Part of a small language model's weights: 3 heads of 64 (1 for keys and values), 7.88M parameters.
Each number is 500 + 50 x the weight over its row's rms, rounded and kept within 0 to 999. Layers, rows and columns count from 0. Numbers have three digits each. The size before them is the row's rms in percent of the matrix's.

# layer 6 MLP up, 768x192, rms 0.103, rows 100-133, columns 96-191
104:509474500537497407525555525543525570463426477537409482426513475545473529432444466562448525368466578458515578394421576506459520555539388504501525528478546528472515498550542506500440490512476534421500444475519486467419513532525555385480600543527434531450496428524493489540439547507453536481
105:553551499545504609474478463490544513518495468465442547565472531477542489472485498565544523502526610487543520490492467519504548548618512488540546618477501437462481440469544555508444494527493608510452536421337442445449501446535569509532597476564536465540428502520522516461498521479528573444
098:426402454509465551503463608461461496391586534450540509458460510465394477503522475556515439462623542381516502488376528486590494495493469471526548582540496559503383530545463489486470508554505463490533489523502481554549498469474492495493567435552508470554467536449489440564524559589549510527
096:481431501508413508549446521475446556461477430482374366506466427480532462485454516495487523592534539535470521536485469522517426437580516573566540450584566397523520535521443550432544398473423561457516442535496505484466478550534557434524464471525547414554473551544501591527402463434427520574
097:498552578443525486545480470464515498432471472457546533480530491538545540506590436370603508461384529440494592493571492443449547517612531464527571546586541463540542489470400428527490560459440528445524595578481498496407504458577461506539577438481427499547524635465524519400469553511503571562
093:534526551451565503487544478546525440466501503577493538561514518543439527572521558501509457504574562523447437494480500383454509488490534516488559533528511527490485519567503499418459476566528523541492453428523515436573455459556562498449397487425401484386522424467537432482492549500545543483
091:405504449504433450519458467433473457489403557522620467432610455557508606459498488506524473509428539520512470578443465485519572558475470462506496491579478441479538503559492427501474514462459440518526421597609566527447517504534416440516579447555481544564550467411512494517461460507495537533
110:585586516481571468531489545430560484538443445460534561516535434468569614420514487477504409425541529516461462512502517434428450505475470426494521465600508511494500489496533532508418578501471521515464488539530508599493531533479571505492452437524520459450505560546398489541571434493516537495
091:489450488547484589453488378479480502452418546434501471485492440529559506582440530556512489541480493614535515537413460499568523446479488560477469533590605478569457525561409578492433498449517480494455545432553541543487531413570531409543496515520529490548396551484560516464404471504435527496
091:520544430540501407506492492447513431433575520533486477465604530597529456541557487555650540544476472527382449384465534455508426497465462466486549489564456498497441474484529522505450619501476461561399524556414557484492378453522444486576457559478541467557508578558515493480470473495476520504
115:572474523437521483484467492510472567491491581434480519534511471521526540512560437511472502444435514469441504563429603431432462520536473497506532471410525499614509464538507479488530438512440411515582471490512438405515446536463585421539548410519431510563582484488515387525448405512463431587
094:565503505494564490524546522503503516429465458455461562482518447507510502433551475492441520478449469603483591589515455459581452475535572577535523618550409507533454517503435497535528489474442578552577485379489407503510501426528466529573569575505572394417534433524426579439505537525446463451
091:617427576454475513547461543406571536493528520524509471514484427551393498509464538553485556537468539491477539499472546513454528449409489381487519558562538571486506458524465516527549375491511511628488462496492449390550475449474487399546432473522483433517530525465495467500425482519539517551
098:526467452489514463535554417469552421465510530520573541570493470417560518439502450503478561476471569590478621448496544443434565484573536525549538558457402512428522550400359463473527513506485500519489524507474429554486517536457450484547491556605520472509497500429539498445541557490574442541
111:501603548496482630465495495455465564430541446413575479450511535463531435544490424573565547471621539562525459560521504488496484488502526516526447445605578514514513539563405415530511469466539496506484459480396494571471504407563525522572491502495479534579464484428502461503495448482465529480
101:549485517460458594413554541446474475498487533422418490420501504514511525552443402552531467513469565510498543503597514523443445556504580476568559399516494490488402533563484571570483478432456524491517509569465471517518486495457598469573476555454487429533470610491500524438457506541434490551
085:499484453514350595542392574491531430479608434474464436489468466505391481581478463576532575532425479529531472419446439472556481546492582357452460443497512469578509506469462554514426451477485528492436510533481560583530478542475510585532537520475455479582423532425476596497541495558460602513
088:549573482578478525494584425508450422492551519509525518443463466520508516459541455500536547548530441472460506522611458430512536581480544528442470451473538442496513479480561446525551463423427491471532571566419572552395469503574454513505527514504426484541416428467525470452427494530506508460
096:541460474544552503536539459501531518503507545548498481481522554389594495533483518500436490487415491595508526504527502389464473509543423507505443494527506517534470512473514458480414485424401579544500564418516389530509524493444553432476561496447497461497620540383564475462541469476607561530
088:490489426505401447496437600516467490496505476507452546460436536406585477490550457515605468459494455472406539484466473477500393503429421486450566457513593593469497582473506556504531446501551579445459458547505600567492563531512570539443562407483415441573385458466478462468465548453550446445
099:511452461548510529453452553500586501443531498532581395504496458434617454487508471589497490440512570464520507567488572331443483479389528569481447494465447471431650533529566505449512491634582453550441456593444464538492530549526484544486464522459427505569474481491558480567478499532528499447
104:450435266450611550463487474496447541504542447525539483430563520552551497480512513462478490536475425545524419521481495485527491492487487474441524527493521515382550447528468527486472466514478665534528446462460506509457554551530481497568574502482551452564539479530508461483495432572456537558
098:417459497596519401535518481487442542453608524452374527543480518513447435463484539564556548476433625411518492520562489489414444497442473556583486578453473546649508531499565498449565494480580531501424474540471481390471489408498475536454478510494456457509506521552516534565487538524517532580
095:587566554474432526437507467508531579462526483544477520513398526544471498421561428507502408573396534449590436506464483449498506426532459518467486514533462539434550463526503503439500555480510546479475523489485517611526584485494501464592458471477480531459496454495464556406433603566502551415
095:529494521520512464654561529498524501582401524444466464597467547563489514476493578505516477410440502521481516544492479514468497548563494478518507529404523546575461468433520470491459392414598486404456433488505548512602414509548412489416602514513505581526518462559387486482536522512469392483
108:527443436549527490594464448518425485468534481475600507511461529460431495446462543469532433505513456455512557498377433536513454568504511421575504516471450530441515534511583504403569478457526468517550424425433500462437497593533441494521516557508427532555498438561399469577532508481591498376
106:500473469498524462532570514531457478523533530479492498573502596400572470398506487536565459432519488472552576537531511471493594489378474406511599410509485509555412562527510596610506430394434521514514509509423453470392509445528529497437531415593528523514539557479587460489492437530460462532
090:514485524511557445522544528562423503492453358515409540475529531459452491600434426456464421503443532507508429478558467425493377484520523495511441411512544490475543444569525490445497422470452527486550469538439573486576581470490490479466492525569429569495507496513553474518473517449417538423
102:522567581507464531441475482485607490514560480478465595549397543509552506417527460525512370533580623575500546494435473496502496480436516526575509503493501547515516461490553525502401542480538482475475424531499432539443439496485455472542515493539487607442562435507525565521510486460530475488
098:541431604542529435534510460465412424491474477566586534494468536476547511458436512510488516513499490447561445496489413504528571558519458456483481530493497473488514503556401526537569507440453492501556496521463418433457513483516509514481537491473495555499412515484452483580488585467553584461
095:539546459516520498490547548575468420553519455494443568447575471574563506571587592482478467457500525474488481477598446503558568455478484483490515498500510532406456422490595469461392440460365520534510483486457471475522494455465579534587457467418485509512516505569523507473427515486469504526
089:545495522453411550410513435536618503491497559452476497505542574571577513373492524522456461490576414510436551540468412410479535499458479489550455495508468493570500427448612627545468455511566440485478466502530512514466503505500508474548427455531490401501467438593504512561522589473552523451
098:390567543513562455495474459544521534517577534433433450417557439455425493450558472573446512511510495459548483456577527445462398474436524441473477544527515548523500529471500535540463559576526490523531427504515482499558444418477475506470460521497503498444509573513442500474544476436400552504
106:496456594557591475568501531634526520363445450459550522468609448482491486461499468515484420498534459500480431454458544348467495548406578427468512517568451544526589392545544416580517498467464462553534499484510464554485416532542508473466484530468455547485511480563516602490431409450527531514
# layer 6 MLP down (transposed), 768x192, rms 0.157, rows 100-133, columns 96-191
100:556476518537590551465526471605434443457540443562498445506527562590434513360563538536539475505573558429531509579543546570508496538514496460476552475576433480466510513485378538327487520498471402469549462428445479463514498561526488497543448547499544470483464583484558508518488495491518527340
101:575568405543538434598461545519490496563429544606549514442484491498482452577503587505488561487446448389523579548461480553483536438539420483476523471558455476495516534518552486497583493476418533487566493541520452534475501519480564531554455445478490524467508559456467452476522477494546511489
093:569597518532505535438508537587532470552428553502510552589495452511514467396483503467441544497472476469443448411561509461413566576544522544370521473452513345493458475526533463575551558528532546576496588518449462577534583520508455537528455556464460573453536478472466481493440469399514532531
100:500474486457588468576538421512423391470553377492486444530462573598513442483496516442451519480498524424566435530490492451356410477485519520416447581566504548400516621397488428526454475567502455487470507578493497489455572486537489543552468537556526533483450435452503444426457425504523565562
103:522488436548469478523507512625488358600486485534493538475511537456510598563516452499455529561486469521447507645447421496429517616477498492540456563423512424581483456454618459481454470473481399508497521502537446522516503481466535436477491470534567553472559492502561490567516567585556525479
108:454453475428443540444467492510476443531433553549483528438497503398398481474484530416467545531487459519502571425456542482440554552490552476553499450499538434498518597529544454530480526571532503529544417630437555458491549410517478516543464522554449443488553466438444449457479517468433489561
089:555437491489575537562514495505459461528549501516440464566433496528517513445512442530522482456595453584474514566570516555502457414583467484493540464492582503467547551474498490485453488466557568562519530570430560458521506560544589463508370389495458527480465530558536444505584493484495514430
121:480529503496591546456525615566467526571513575564552406514450444494497482487542480548592487515433499508550421511573497421450539521538491468554569499575422523502483563533439404420507561457547452533506458451612478527497471564490471489547471610543510521533466519454536535427480468458550500468
093:435486477530431506522408537470512538563560444516469443534566529501472489474534511581600444451464582418474540457516508473509471501547535588434519517474511517493501444477612447583532525461417512507531522586425533454443484487473518609458494488541584555488526598503531451456581502501511458509
090:561410458512425453572419505471514554499437486537440555485491488503492542473478477414503470546491457524466538547434496511544530482471367544525477570470529516431504470461458496529582446457479524422588483472563489490583589570541564431473556489423474499419540486426443588530514583516506395565
106:477480576595557601536508607552562489433481521425492510464446466409449563531551529506519526570555501480479545578340480483555467483553530530467491508561529603541443392530460445431577429394414499456526422521487412551606531483478518454479554488384510442515468432531522441400525545469481534513
091:580406498477474488473450536532510436476554479518581428467517459484524462562578560485474466514473584464485408442451631464543539535471469513529391456535480515601512454538465536470476405613540450450500533450506603424539695478481504509426475472562547483487599502452475466540444571470567556468
095:379483487567486540516547436528555495471480539445463491474521434532565407543553522524561464505428562441478475511507516546429580514554560451584532512409459554495452570356511423500581582443487564470507495548495501470397468429515506575526512537529458432526481522500489590566531565469476582444
099:502466491524469544491514417435510562483435451468506452530484529478502457494541451541540468594559475561510563500435483549552571520401458519539563490518547603503498616393610612440476516465468607456533434465456500513495533533450534494455504544519552466414495466484390525547532431494426426481
112:527446476558489443565525423464530499579450513624477502521496499510449420472426449446481494485500540385417536571486421453597562499566500549425418541444411485468509481478529483425496527482453541475540466479452443451538650509530404432499499531475572407519597408466449452447549511486485561496
106:563482478433519509518457559613517583537482520486466377572543491500553581576508563482468376461509474462513553515426460547513468458494611421509530507566498422586553571550491457456537623457422493544455484429495520490624542511507481472474515581429601450392558528473511528512472583475537482484
084:496460567548580367443578478475486543535471483616452481555432503503555580484420562494431494506543433512479538433379639570491486496531471536538509490508564563454359422447535544439504532511530478547543457476539376531608505484482528438490475520535534567500487510505552520561540478464531399493
087:467493449562532479554446488469490519511468601528478533512481529385533524492413445527496494480512507481508560549392457638571410549481499545544429467542448464528496505477565499490534556465455578367556587465480444452571472504472544501609432393484612491435517435458520545634509621463549453483
098:483454432500541562518530521504462611539459568423576513508557547589378504567582419386505484510430505545428451498516515502580543506519551476541443499557539446524453487526596533428496575586490533545459555492502410525501454493481518542518417511585480441453453513530532476474628506532489523549
083:601542455442591529461420416468517419492465417500563425453463496539568503487489459549386464523503469518536486538486445483567482475586499520467444556435495375521579521551518492515573573480505536531422539449494492440425508446483562510556499557500450614568531440515500543466476466519566507473
100:540499452537432476516485537512484492627440542522392525428438525443468579475467488457583525464489605404409491441438512526497554500552515355456526515480552547489528520438552504496564467510486483548471575455497544511509426518489534471564565550607599467489564482575442572417508529568493440540
122:555526538530445514496474433539425450529483526467532478378506525436577554367428481551471507454631436542602662531536482501514570510485627506491568529486497465537536467463493530515528497538432461505484463513507470495624519458480492439440579488486465544540430515489501526512530518530455527424
103:458528543520417598498483469441465432545555441507471497570498494552524430447478515483512525497502476572484568492502529479531508559463452459497492478474462483437535495508488435439433365475548520544571535516524464481553543492478505430450496458459543630494521566552498459536477461614527516365
091:461491496549532437475442568563571496542505480376486561488500486491479613499453466516487505536525497580439478466494545565497498588515499499519464621475507486589519483522453556567578406473501404524525410438452493436492513512452504545459453582464566457481565436435470410555508418501421467543
104:490575414536483483494562620539523568522519490450504650470502522530426487499479540585522536422477589488540483460522481457474478602480460463474526597408496479550522488605417544506554408479513501487485488528545391477488394401525391485467502467550470484497462549357532473578505479518505416551
107:489436503537413455492514497369538445486518478575582502565485523571543533607538493484448482495423475536515483476475446480459479458567491441507545469556472490551572522415470597530435468505509550539498454499396540560537605422548531563585540531404522504577469472499494434508551400445462453464
101:470535525464491571566444484514545491498480644369552442481505494563464410492524555487498576501408487443549493524528538571591448498546497513489524585498506486507454513475553437459462501490449523517609490539602527490586686551472457505562464525451440538481439459480430473458548470466480559450
091:572566485479495429433514507523604433460568654453576413537610449487523548485492546462529551547442476591474506416519426562463426494503581531543510551446620501544418512476498576474451537508491541545459424478525516500515511481547596516411514429483468459401436554601476475479467556463545535493
100:483440516497453368519482534456540536451540382505427503459435530549482416468549474570488532418487509504464419534439520452555510594505511484501507483475501430467553514477478416532538496559470568525406563533524474467465440461470440433547461524603483591467507375440460461502492562578513528546
102:606398496525490459480504491479503563490492491517478535504441432458453501560591477503477584488432536556530438535478453525487510483514419651476459541476543485506539403420552531548445482427506493497543565568549469500509698456609434439451561500480462527510482516542467437537506474480567436530
089:429502496407563493387433604514423547550528486479508522428413460515419582528395533501600473530535455481491479513481576411432492581424385522522560537498598502482488604500449508549495443432484538549414567553493485469575423487480484494572527508539442504489543586581539519541487523507579448536
089:463499488575461437512548583499470464563472464475494468511524483526494509386507493463461472501505530556501372558512487392464539530513554494575502462521540544453488524446493433517486549558496616574572495533523411531440513563549446561473566552487502549514585476486522414505460493568406449513
096:555488586528589514562411525493445543480500613370356438537512509498483528553487528533486437531511495467426524528560497385468479422514490501478523537582531456540373419603513437547627467415512471502529463563421535484513413552415491493501519424451453500531512466498371478458614493521518461495
112:545449535451514577416490470466454491494465468570467455401541518455461516510482483445534559468519435552414515457466516483439487511507541441526555397559493565629523498434593502596578624527612413511523517479474568549497504587486510499496519424473522566523453517534477521489456497462514591487